Each number is 128 + 32 x the weight over its row's rms, rounded and kept within 0 to 255. Layers, rows and columns count from 0. Numbers have three digits each. The size before them is the row's rms in percent of the matrix's.

# layer 12 attention key, 192x192, rms 0.0779, rows 51-191, columns 64-127
108:115103097134166128159108117099102128135137140157101115155099114155053161140153162106115195127141112148157122089154097105183140119152163109149144060087163110104116190063141074104116110065109154
093:162103078147153093191161170139222137181116143125151216121093191153182112089091112122152124079131077058149167155119163104063152123140128090154092112158153137129103136124114181144086126133075130
101:136155178130159130145087104129143165100138118138154133092132112177122112105163095166090105143148175186077092171057121169156140143051069177058138122160095135145130089150145108170148099112192113
125:140129121113107160075088172136189112109145166129194155079121155128101106116115136143091047175154162152130093144164142141117112138096115130152108178157142182193182118114133138147098121108178063
136:153141152133087117155173115126127152167149105175144106130137099139111098197086098184113133095114126103113164125107136165168127087142095182118100170167143136147161112138092118097126115131170096
083:111140105157122210145139121150098176104106130179108063116108115140184131121091105090126145146136155144153153183180111145144085139103149170154170094123129124069092140151131113087152184112124136
110:147163123134141110124122113103140154126123174152175176170087121178119117141122135101062156161140089160148139165135133080086087113176152110195094168104103153123066127097145104120176156123146148
112:120128137142138138104091128126131135118169140066038217144157153148111161110165102096112118150159068127101110093138092103093142148131128130171168127127150142097108127162123153149099165132084156
120:182086136085150117087170135135185113120116174134104097090085155119077124089091167103065153112072126136058138064124122075155114182175133135120185121127092120081116126084154123122173173068169113
090:165088116109101117110159144195112127096113097144085114167137073139155128057125111096143148091173125130108122120120142086091120118143126197132129103152154081092148113101129148118093139132187156
106:110182112157115145125158160108141117099151114145180146122145138090186156074137060117134110174091101106174100122151137153122076100110186164111153099076096026100117122176124082144179158172121081
108:127074108115119088113111176118105138129080179102088133114170082080112092143068095167076123091112142110113155116099140144082169156124156156114169124106124169145089128153124081159101134032105151
122:104122146098152070132114097179088120068129081112149102147113161129126121107112091177144120134085077121137113143135167135152177132100121131144158141154122128185111129131117109093133128177122076
121:075129130097147115165123100125169119083114116122135146158086119120144162124155098133166164138138122153183103076114130152161138160060113096126144149101061161092130120074122112160117091103144200
098:089133173116106140119121142152145096118135046127101114137121093161150121049127070085147071143155102155058117087134137129103135162107113128125159130177157091084141080079119118121109144127077114
105:130159131137085132149115127190104079097084119127077084140148083132146122071140058108143136160136148134066132066153092078141145164096119164090113167071081110156141142124128144111144083165131115
069:119105099135136140120112134174128183097124101185102095143104079101156142093146103112184139084136149120118124137148127110109219197117121199106141080115141134165163133144157115194117080124128120
088:102115110133154174146160141170138076145120153081139151152132109148127117103118089104098146128161084140151095103106092178114104178165155119145084151153129158096115146059122217086158135167121094
093:192123116172176130108161119097117147100154171157136134138103154149111058142089114156135097118106097131157106203126145139108080104119113087168061130113134176188105142133128214120134127093126153
102:136149139117135128135199180215053090132117158160146132168117075113152170059130102154173132163132097116140114116157087046159094120166125171060138158111142149169121172133140124143126165183126164
095:138091124101148112061152112079071102162069150085105151180091140090109070132111151109161105073158135167179155180107085097070157111178097089178132144169148086152108108132118112127128123107125148
086:060125155200108124108127118142107189122125123155169137124130130148127128105111136123118101126155098150127107165188098088131137107172175062161184110178158110156135184087143132141147142117118045
107:166104096121131107075161100147130143149104184129149125115097177090135099103139158156160135153190164109070136150120106119092106133161123131132084121168131142140106153134100172100170150136130109
110:111101074128145114155158135064155108163087120148146199131099159081060138157089168146111111144085130125142167160128109097167091100082090083129117104082138148166111148172147128134116104122124109
082:123133151143083110052092125180174085140192093103134104162195069101145133157176088101190131126124119157089065144158111097144110064101142151095163145101198139120122128102097107200137145137146113
111:101158118119117123184139097153176098099134139119147118177133140128164143094134089092124132150165114158038056100134132154121126136131133108142089213109180079130138136099169137096159112139138102
121:136173164164109187171090137136098170086198098119101099147169107153157108124122094133143132137136108087098051124101135150141142132149142186106099168127118108099106143113107151121154135044149111
077:157123123114121068103124104075105136098170145081102130120148182158132085111179165176151135173194107134157129175175151187163078112175087101162086139119128080130051164067120125105160143140107052
137:153136185131081142169123101038123139166145111124133141101122157068097102103160136136149122121102164143139151131128125145084159123118122113121123113117099127117105129119126107072126123100138162
086:065166133147133134137135158177143084136124123065108114121127139104096095104123124134092124118150175097063101108134097181126185185115123137083159138111075054129135091111120118122149133167152125
106:175139115144171160095134104116086067104156164104136051153131134145121127130103111078162138098086086130122078107082155130156146108158197071099126142111147101087143116126118149154104091139076172
097:165093111159168139171122134142155095151150179090133073159044178142077101153200141114135127153201115119172146060115146137139122133094095128116094146127157115158105123094149167149073107122147139
126:157070153130149141085077125183131129125153120063109110117105156159122131157173134154077132129156129127118126185107138166177084147143188091142150119121159124119152103090162124156189097182146102
089:171103172076127156157165116151077074095074140059110154130088144125088154094102155112100129074132140079121203144172120143138137124128085089154079211131122161118096113152120162133103179194101150
094:126086163126185122194108147121159071140107104175140177116107181116141139090176174152091072140114100161137109172168177174058079171094128122167172083066145101151141139130128130106148149107129099
088:144060135149151093084178140072100147140095180148120175134032114131099135142138166155100101103129111119147140152122162076113133130191142053105130104142150143101109106137104107113161195129112125
119:157108089098137172109117089114113153131117156148132144108131150113121109221159174154103140123125179118166178170094137152134079162136131083191106080144116141140127136133123126141121137092097066
106:090163136135097156127050090113184145127144129104179103149138072165195134158092058123112082101167116155161145097085138095174091120112078140130156151086144089109117095107131157109107131142214189
073:132088110111155081104155130103129166132109160173155170101101114160066106196096129160064105173157108153113168137099151119082110098146089074221081152143126110116136138112116092096158135092121119
091:183048075107138122074132160090172133111161147114142137103101157118108110146084179111130132133138118159116159158151211141075090127111101083151101047191122144112183136175141117156105138153104154
074:135076103126173098082142160080137124145109177160129178110096139148108074162113174135149122159150120150145153139140169071083057089151096075181080158115105133144085139127114114107129119145130170
123:144084156117151120133119157130101130179128145111093127099072151097050122110151144147154090077098164140162109092158158134136141104085096164121120083115098138138135078122102095155131109053138101
137:118105114125163075116136114099129094124106169078109135141068155112120102192157159151111119122129164132171167144150164147148142152094132092185159061188127131133090173141142068185099133098182128
104:121088140111134116077122100128130110122068123130116148112077130142099137150167163167198154103128129117130130117117095070169117107150125112203094094141101142156102055134131175140128106140113141
077:112150110132115122187101135191167147099132071166119067160144093146158183138163107110147164115133149147116147087165149139134152171140145192101139078130103111114090109116131128160118102162118117
098:136143076139128105094120117151139104070140093085126160117176099148108150152139147124054121194138090129119160193161144147106105104120079122150143099116125157079148129114093111110167188108096108
116:177123145101118136106106069134095143144129162097115092099148143099161140114173166108145142151129105100108139170167182163147092124187170106139147117134170126193101164150160091149139183131125131
125:144105150180191161099147125133112149171135088128143120041162174149080164118203176110080108125119144109126187100172181201151180121144137125111086138162180112128109143164145132119083104113098044
096:170177106102107077113127086119139141087149187140072133081141128146039131070118135106111142183152114132138134166174136101113105122128112092108074127129087144103110195087045110092144192088118132
110:197099123154137126115105092100148135161122131165104171131089118164083134134157146134129125139140093134168149204162161150109079089132146097174111125058125178095101125139070138110136131148147147
092:136114154112166160127153150168137128145086151164154120161119164147140115158162121155075094130151142111172152117110130126114123126142134064121151149110112109090058158142126113112160131165140140
105:161093106123122140138067130139118090115124124104124116111090050105108167074111167110109100163090121137154134206143123137088089137121107133139171128099107111116100132128145085064138164201158147
105:090094067122125083123115130157121124141158117137122122101122128135119089151124117129152139145098126145145154157112109146144148081067071117125143165148077132132109183147133098122182137116157166
088:150122103145129173126116129147107089111116167107138114098073105138085106126120107121050122184106135141200176184169117054108148093108125083137180133121142156121095211130142063106164121118160152
085:076108084059107211170126140089120145120102116180118134158112164102134161151148158192101142130074158125149123109108181146160115127106152098129155096119133184137144142090113117125106108163134149
102:167160093170092107063142150114168173097149090133124123064116103145131146088072071092047068123153107120110157173153167113083142116139103151112136101146171130054112211138112107094163154148161133
104:080103104162138152166145141110135109164099122102129077149165091113138092144160138101124111197125078178070103157150148166124143146092125082155144170131099073073152096105122083143149066136099083
128:134128147105073125096071117159158162138161154069128151175145172111189097114181070148093115134151125144096108128132130118065116161114148089160156136122149160160097188114167095106141127128138129
106:147167158157136136098120120090113117116139137103117072046112132104210107109107088145092137109122153089081153126116095086096129116162209134072188086177172120103112175135124140128147150148158079
077:098107095108156095083184142146105138162141174179160129164106139093125117134147147144173119120127125140158147147144174129087111130211067118182158131104112133119118161166131073089202133135110155
095:121106193107131125156111176177106098144124137075125105095178181108095162139101080102091092061108146169170066134136095125104136108113054168108093084075129124145128102178099087131153125090163114
102:166098126150140151063106144106079165116156135090136158060159116129111130142127150108143135107107094101162173176155136119137102083151130125132112118146123182123106127142143148082128172114118148
074:119185102150100153092104131134094124090123107093069089170121116110132116088120100121142115165087114090132078128137088114192109128101199153088174115112112136118148124141133153143176088183161109
089:154104102127146189096106090175136125134124130122151165090106154134103136153172166114169141089114067136178070125191167156124118113094148098196117106128197209163141179134148185129100081102123144
089:041129064115142179066163139110123096078066139102148104149132097086157162147119132088151160104089118150122118049100114104116156183094150106120192109187108111079162112126161078178110099104138209
090:071099127116136130061130104103103116160134047146068150091109158103109125126116157161132122100142132126154123134161126142168111141118102140169161085097124102130120069162136153177041117102162162
097:203153146139126109110148138136154059145134150144113059158104123097112064115148161143150142143184127142110068139103129114138111140154161130123101134058080085105118098102098122136127090174082198
093:167108127128148061131157142108120138114132110167154167102117161145043143157163122125112166132148094125123200190118135139113149073174075093184084105179103119162144143159112142059170175150101123
120:159062109159101143101130154093153100143161131103086157176068171080076109163160090198093097173117121128165139212151117131123094115121128128186150124088118213199124099128138112069118093144146118
076:144159118081164114148180105041166167188101149115144153115124165131114078130119100141152143162128111156146203157071146130123051162141111116129084163112104109115115099143122146083167176138118195
095:102113089127103201175122162108101161153174120143194131141141077151164209130126068115155174141111141132126111091125094142158175112143087143051165168128086190101152147099128131143145103112194142
100:081134126089107119175099150138078164168148094158138127154126120087165153110110137105176072121124134149158061121146117086111097091117089158106170140084126108092114159125125043140107129122112109
132:073148131119120085148142116076158175162132123179139050069155131133119098094119118137181165127133130125075129064126138144105196130128080151101094157156096105092149112146129130105106128056091108
097:118109158170136185164104113209117057139152124119148126100122136164150152149105165121105113125180106135147100150175153199132135158103144103138136119124156093128160163109120134187146121091114080
107:115180073155119137094164094185132131087136104178171101134108071158201152110107100130113173126127126063074160044074099135151176144167143118108080165190095158185114145107129206135159125096064106
085:127162158140135106050119137113113119163122122092133135084087083139112060132144075178097077126112111112112146120130090112130087083120165106147170114151134157141133125158138105184158075081119143
100:150139159229113093082139141126143112127161101082143097025128142106105098154120116087075126116128147157082099118117167173140165116120174153131163119134159101086197096152127180113114093112127112
077:091143092190118105133121095166107115110119095086095124190106113188150122154140206166136141126117103144150170053181142060134127131158137142156108115047119140132142119128181120156132097133116121
109:107163133125118121145132110166158113160076097122127101202126163101143111090159142161103143095142126113148141156138101100131151143102173086153122104107089131098084166102183143097143134159155163
079:150109102157147130141100188122129120137108136096150100073158102071101109088161170153112167143084128131115138169097148130130144166092086153144160117149164079163188129127099133125132149145134080
103:093143138120155164134154072135124074103062074142122138134141161132159111139111137125122059122138165129142094140120141150165176107106193133110137094101105102145078178070111160151143111143136059
095:104183144146094161095142093135153117089070077135129154116157172155168134087139049131116125113126126144128113152156106143070120127125103155152107083116126100148076113112138108115127153096136127
085:139164113133104154123128073065071182181118131171102101182124118169089097157112122097104121139131151079114116155066068174125109118102131116134107104125096084085097154150145164095115123205161148
069:197099094153128156109065104105092201152143140174119155127154071145120125090114107145114153183116150135124170109173098097148069167113098218150151116119181115142128123178129136145102113113124095
098:107118130169110130153120123049122134116183149138150117156095133047154150077115129115098123144147092120128154074141125066098164110177129087113079121093160114073039139125132127137126141119116172
096:073111121121125134138101123126100148137183097135154128108093163078135073176140186134183171086130160112090146070086158159157196190058193105094149106086141124140134116158156150164154134149138069
081:080140122136091102155177151096177083117124161135144145191126148085104098175181159154123151103078138132203146187081118154104129138109149053131131122086135143095146162120108091086113114139193122
088:109096171056142062144143077061104085172113187164117142161138156107150115134125146136150111069120131156118169121115149134097122156166073147194111150152178157154129098121175116090101136125092160
100:132145130155098130151108150142148125146090115079188140081134150109197109145139083148147131158137139137101088090107107158121074061019109170119162127153159140117126154152086128155144165087148078
098:133122119111174123165099101103141163102078116166133141078114105103106128102157115125110141246144100133152087122089104139169115126137167168124150101120082104085138136109112129113161157079121120
087:160086150161174098107092098096169110150153126098109110121090124109113132123189112075128131213121111139183131193132140145144093169213094136149126120106136133045137142121119102056151127062103155
092:097126144147108109148196151067116154147090194142076149137114118156099128149141152164082142162122154158135142110137151081104083171158096115123113126103140194134149110070136150081097111133123161
078:079140094059123146169155138137147114116116125111186134212148099115071110124127148153124147060127112112145118122116065107181156192117157090156084103144100102168074126127191125159097168142134202
088:175109151209141140135118170118084078171104088098114157107171102104104150136140134112141118162126147130139138041129132068116093129089172095134196094137063117117141174161111121168145117125151156
083:148095131137112128132112124107152108078105110109127179120082122142157126115183205144123149145100113201163131062140176193067137104149093177128145107074149179105156106108134123120185138119115096
076:146153106093107172135136096097111183188142162158105130114127121155148145121123122131128157109134106114164140153123095104107071091173132116125077105131104121128147140211156161067110164125169182
079:100131137147113168127134121152199091113180100133118148141124138173122143146095152095138195130117135135114144083125140194145159152125125097113150129087112169102163207160146134123180119153096085
098:080117116160153099103139124166141128125157131107144144182130175161072118169145124154189187080113129157113115142109155209218122177119116093153153145112176090098140172072167100097140083167089111
090:095137165109129093157138136181137102145114169147090020192100159076150111157153131110127182097137129084138099127130133136160171136164142133098118151145115132066132182097172140102167153131163132
095:084147171156146134150120079177162078083060119091105073133125142069183129085172102100112130136130117137142101157145181120141166148152195166093172107123132123110086181042103133109137102120157125
090:101160171109138127156113089173146106078151125132176118165048138134097168120183186103152138084142103132111077082128159101117188146188160071113106138103126098101130156122145123081149065184147159
067:123136105172122147116083138137167099126152147131062091174095123153113144148111084122141160129190141080128144183156108047143133194172165121137162116136124146106103167151164136137128076186085138
094:109153104111134129171121102156124187099092119086138122058155085063172161137115123138139137121103069184120152075070086193157153140100124146100144037113149092136130146084138138158198144132107136
090:163153150126119111133144218119148111085122137106108207056184146169158150153142045158127132104131074143162192104147116129078072077135108099145124112141141181149113149149073113135157181080099123
101:100101165099117076137133158152145037150113103110181119057146154156152136196140183102127136147140138144087132111119156110122142142158130139119155135132108175180163168137129155147137128142121079
077:120131206156114166105106159110114143152141122173138072118140144097072078128198103146118163115104130182122092119125144094157131153159102148143100127107174063133134140175136083085125102099118113
087:136146126195140143102122128140109107091123101101128141070124089163101156131155093107098114169107083140126106131106150137144141136107117165092115155088128100131171162146086136149168087107128110
090:154106129073112137129104180120089130111116131053145127054104103124176106142126134079133131115184106134094109097105140178118157155122155146089100136123122111125212123120137167063131092160112094
085:120174127124098101147108099085079145117106159159106100064120097103181068129093119119109133176168136106092105106131108149096108142128164178101121110142118090104184111166140139130123133123107138
089:108121104176128102118148141141091084122055126119109159153164189069137157077201156151105060134103109111219105177180147093099115104144146107105081165084114183132123116093090125120121143126109192
087:119155105157132104103127122193143127098085136139097136181117200141097135149112103191160181135169133077185145139109102122165170172116143098093122108141105152093032148141180148157101171109108124
083:135154061117148150150145127097148158131196131160131112182127145161076067102141216095123145098092159101181160097134107150164130148143140106109138103195140135137118131113161148134129172096153198
085:134129128157139161138128117153165118151076128074083164161078106138122166153188095133126097181110133169190134152116150124112134150102141211152135146111148148104160153083145094175200172106121157
090:142133155106138131187085137139202094165173086115118059107151125116126062141097116117140115169130163163121120186073092156175109091049122150146134102094197115142174119125119137107139133119104080
095:142161121166175153107134147121119162203155118135087122137129146141079124151124142150121125151127179099128145130150119121114082085101168080143099132144116113077128157179147183094144141106126141
094:139103099159146131105074121186136111150122142090172104184171161067117148076187146148137171130074098170194141168140142143162128147098130117144127075127200133099142129162170090164193124130086098
093:052156120146084136171150131152202129122158131146118086123141188172124102172160136139193168164119145156112123129127114139241184129119139132067156204103117164168137175128130125142184136118130111
087:143143089114165189074123173154054135184132099076132133159143142168124115085091118094082098034147103117135124167099130143139121153035187104145101120155120167100124129126200142104115170092132143
107:099171160085169154129090083139149092053054130108123103084139148120134074101139133110118152190141172125129129143106186177129134186055206178128170129139106103075149127054104124155140107155139110
080:144125074119194133133132117164146140141158133170178175158162122155114141136103093163096087110071121099175174151117084178195122108103119091160136134158134095116063127137133095156156123159152154
081:097163126158103209130081161205152113141136135049108063102129169170148085175148130160103144087117153120108070174145138161168129127055142175124136151162136112128159100080120151153112141111162088
079:044137111047132183145118090112130155163196161160176121110126170129025123134131146123152127136164099111175155131080085119197115189111132150137096161141102128090081143087169155187109135060070211
086:082157133087113111147108102207148124161083120095161080175077159135176160097173103142158096118093094207194100151133121139128145131127099181089155132085107127203148122114150124172180133139138111
099:083178191199109110153134116111114042106068110151099149096074174111157115149115094143137102153122177118125075179108174107089133109115200120133167118074127159147136166084106118133168127157150076
098:122105119186123136122128153071135088098101092119104088162117122079137119096161142111151191168127135112145063141169207088094164150135160118101118125141193104097134157118134069085113147123108136
064:153083131137129113102085157174125077128133148159121171169094095119106152152156144099179140100107142110152126136204157085120116105084078181134154170139165188141161113151118113173114135164132097
100:125145165215179180072107099177144069086081119127093148127126124162058155127166133131126137100098110148175095161137190126154148150130153138162207166131107162074120159084102107168150090108168135
086:147144120133146135146097124064129225097076155166135112114147107131119082119082071174112153177104086105102140135099100123118055126091101190154152098170138116139121079155086117140168152120137160
100:148149126140108151134133118126148150136138133177108131083116106175173131065102066089141117213121134163165119153131114099082087084100107188117101142102142043144142130146102096092136115124121164
112:147117119107175095131092096237163053119075102118109057134111154130131085112159171150149184094135109111141097107124132138146187167074149135163129144125140122098114128099172110125124120144108122
097:123152150100147091106120113127099149185128201145097068038133138152164162113114088153167115147157161103042136097130063158110130089204107087110136104093105148165082112106141115094064080132098144
075:181115150165164127124139092056158117165092163119119126074160109110108182116234141114052099096092093154120113155128121119191098114156118098144097157155084150103117106101162059066088122132124177
082:118103175151139090146157128107102093121079126059158100092127171130181090126168156154064121169135143147090144139100178165099143148113177095139148130109107166127150129093109148138135113138141054
099:087117150089148141130118114119126116127088125109141202148123150152104125159156132149175207108085091105140133101122161164078091138157129135135145129154117135162143134243164148164125194108140117
093:182135140202105095097128132097101173130090159140153138103120060133183105101081110091122119134150122099075111112109139069064086164184074177136103150114201170150154125130103159139112122122139174
101:118144111075096122109118104167178121119085142134181176134174208153171163078137091128100150106130073139175095077151111103124137092127099152118118162117104162162097115141122123204139187111107148
067:129127155113092144127112111133159159145153130130182110091125208140121105102108098110126106129081120148153067147121161121123137110159138111130167125141084078147151143172147114142185151094143194
081:128132139154139173127135131154169082052117122121135149132122097095125135124147116108150139160116161144125128153123144161152157134095099160126170115135150125141137129079087064187121093105129082
098:137137140168171124106136113123138067135139154125112090172143179124081104136156164150080147074098126088147171131086202128168117205179140081162111167134136142089084135083131142120149142146151162
077:124130137156147159161110168133143145159146123180183167160130116132091145178179113132172142142101126155177102125184149153151123140155156110144139108051145146158136167138191134090147143150102115
086:202118101132104115075113191112089219130119160154157099077117070133139138136098102108119090162153120129138141161118105064107062105119108167098131112147110157124148101120072124185128100129147129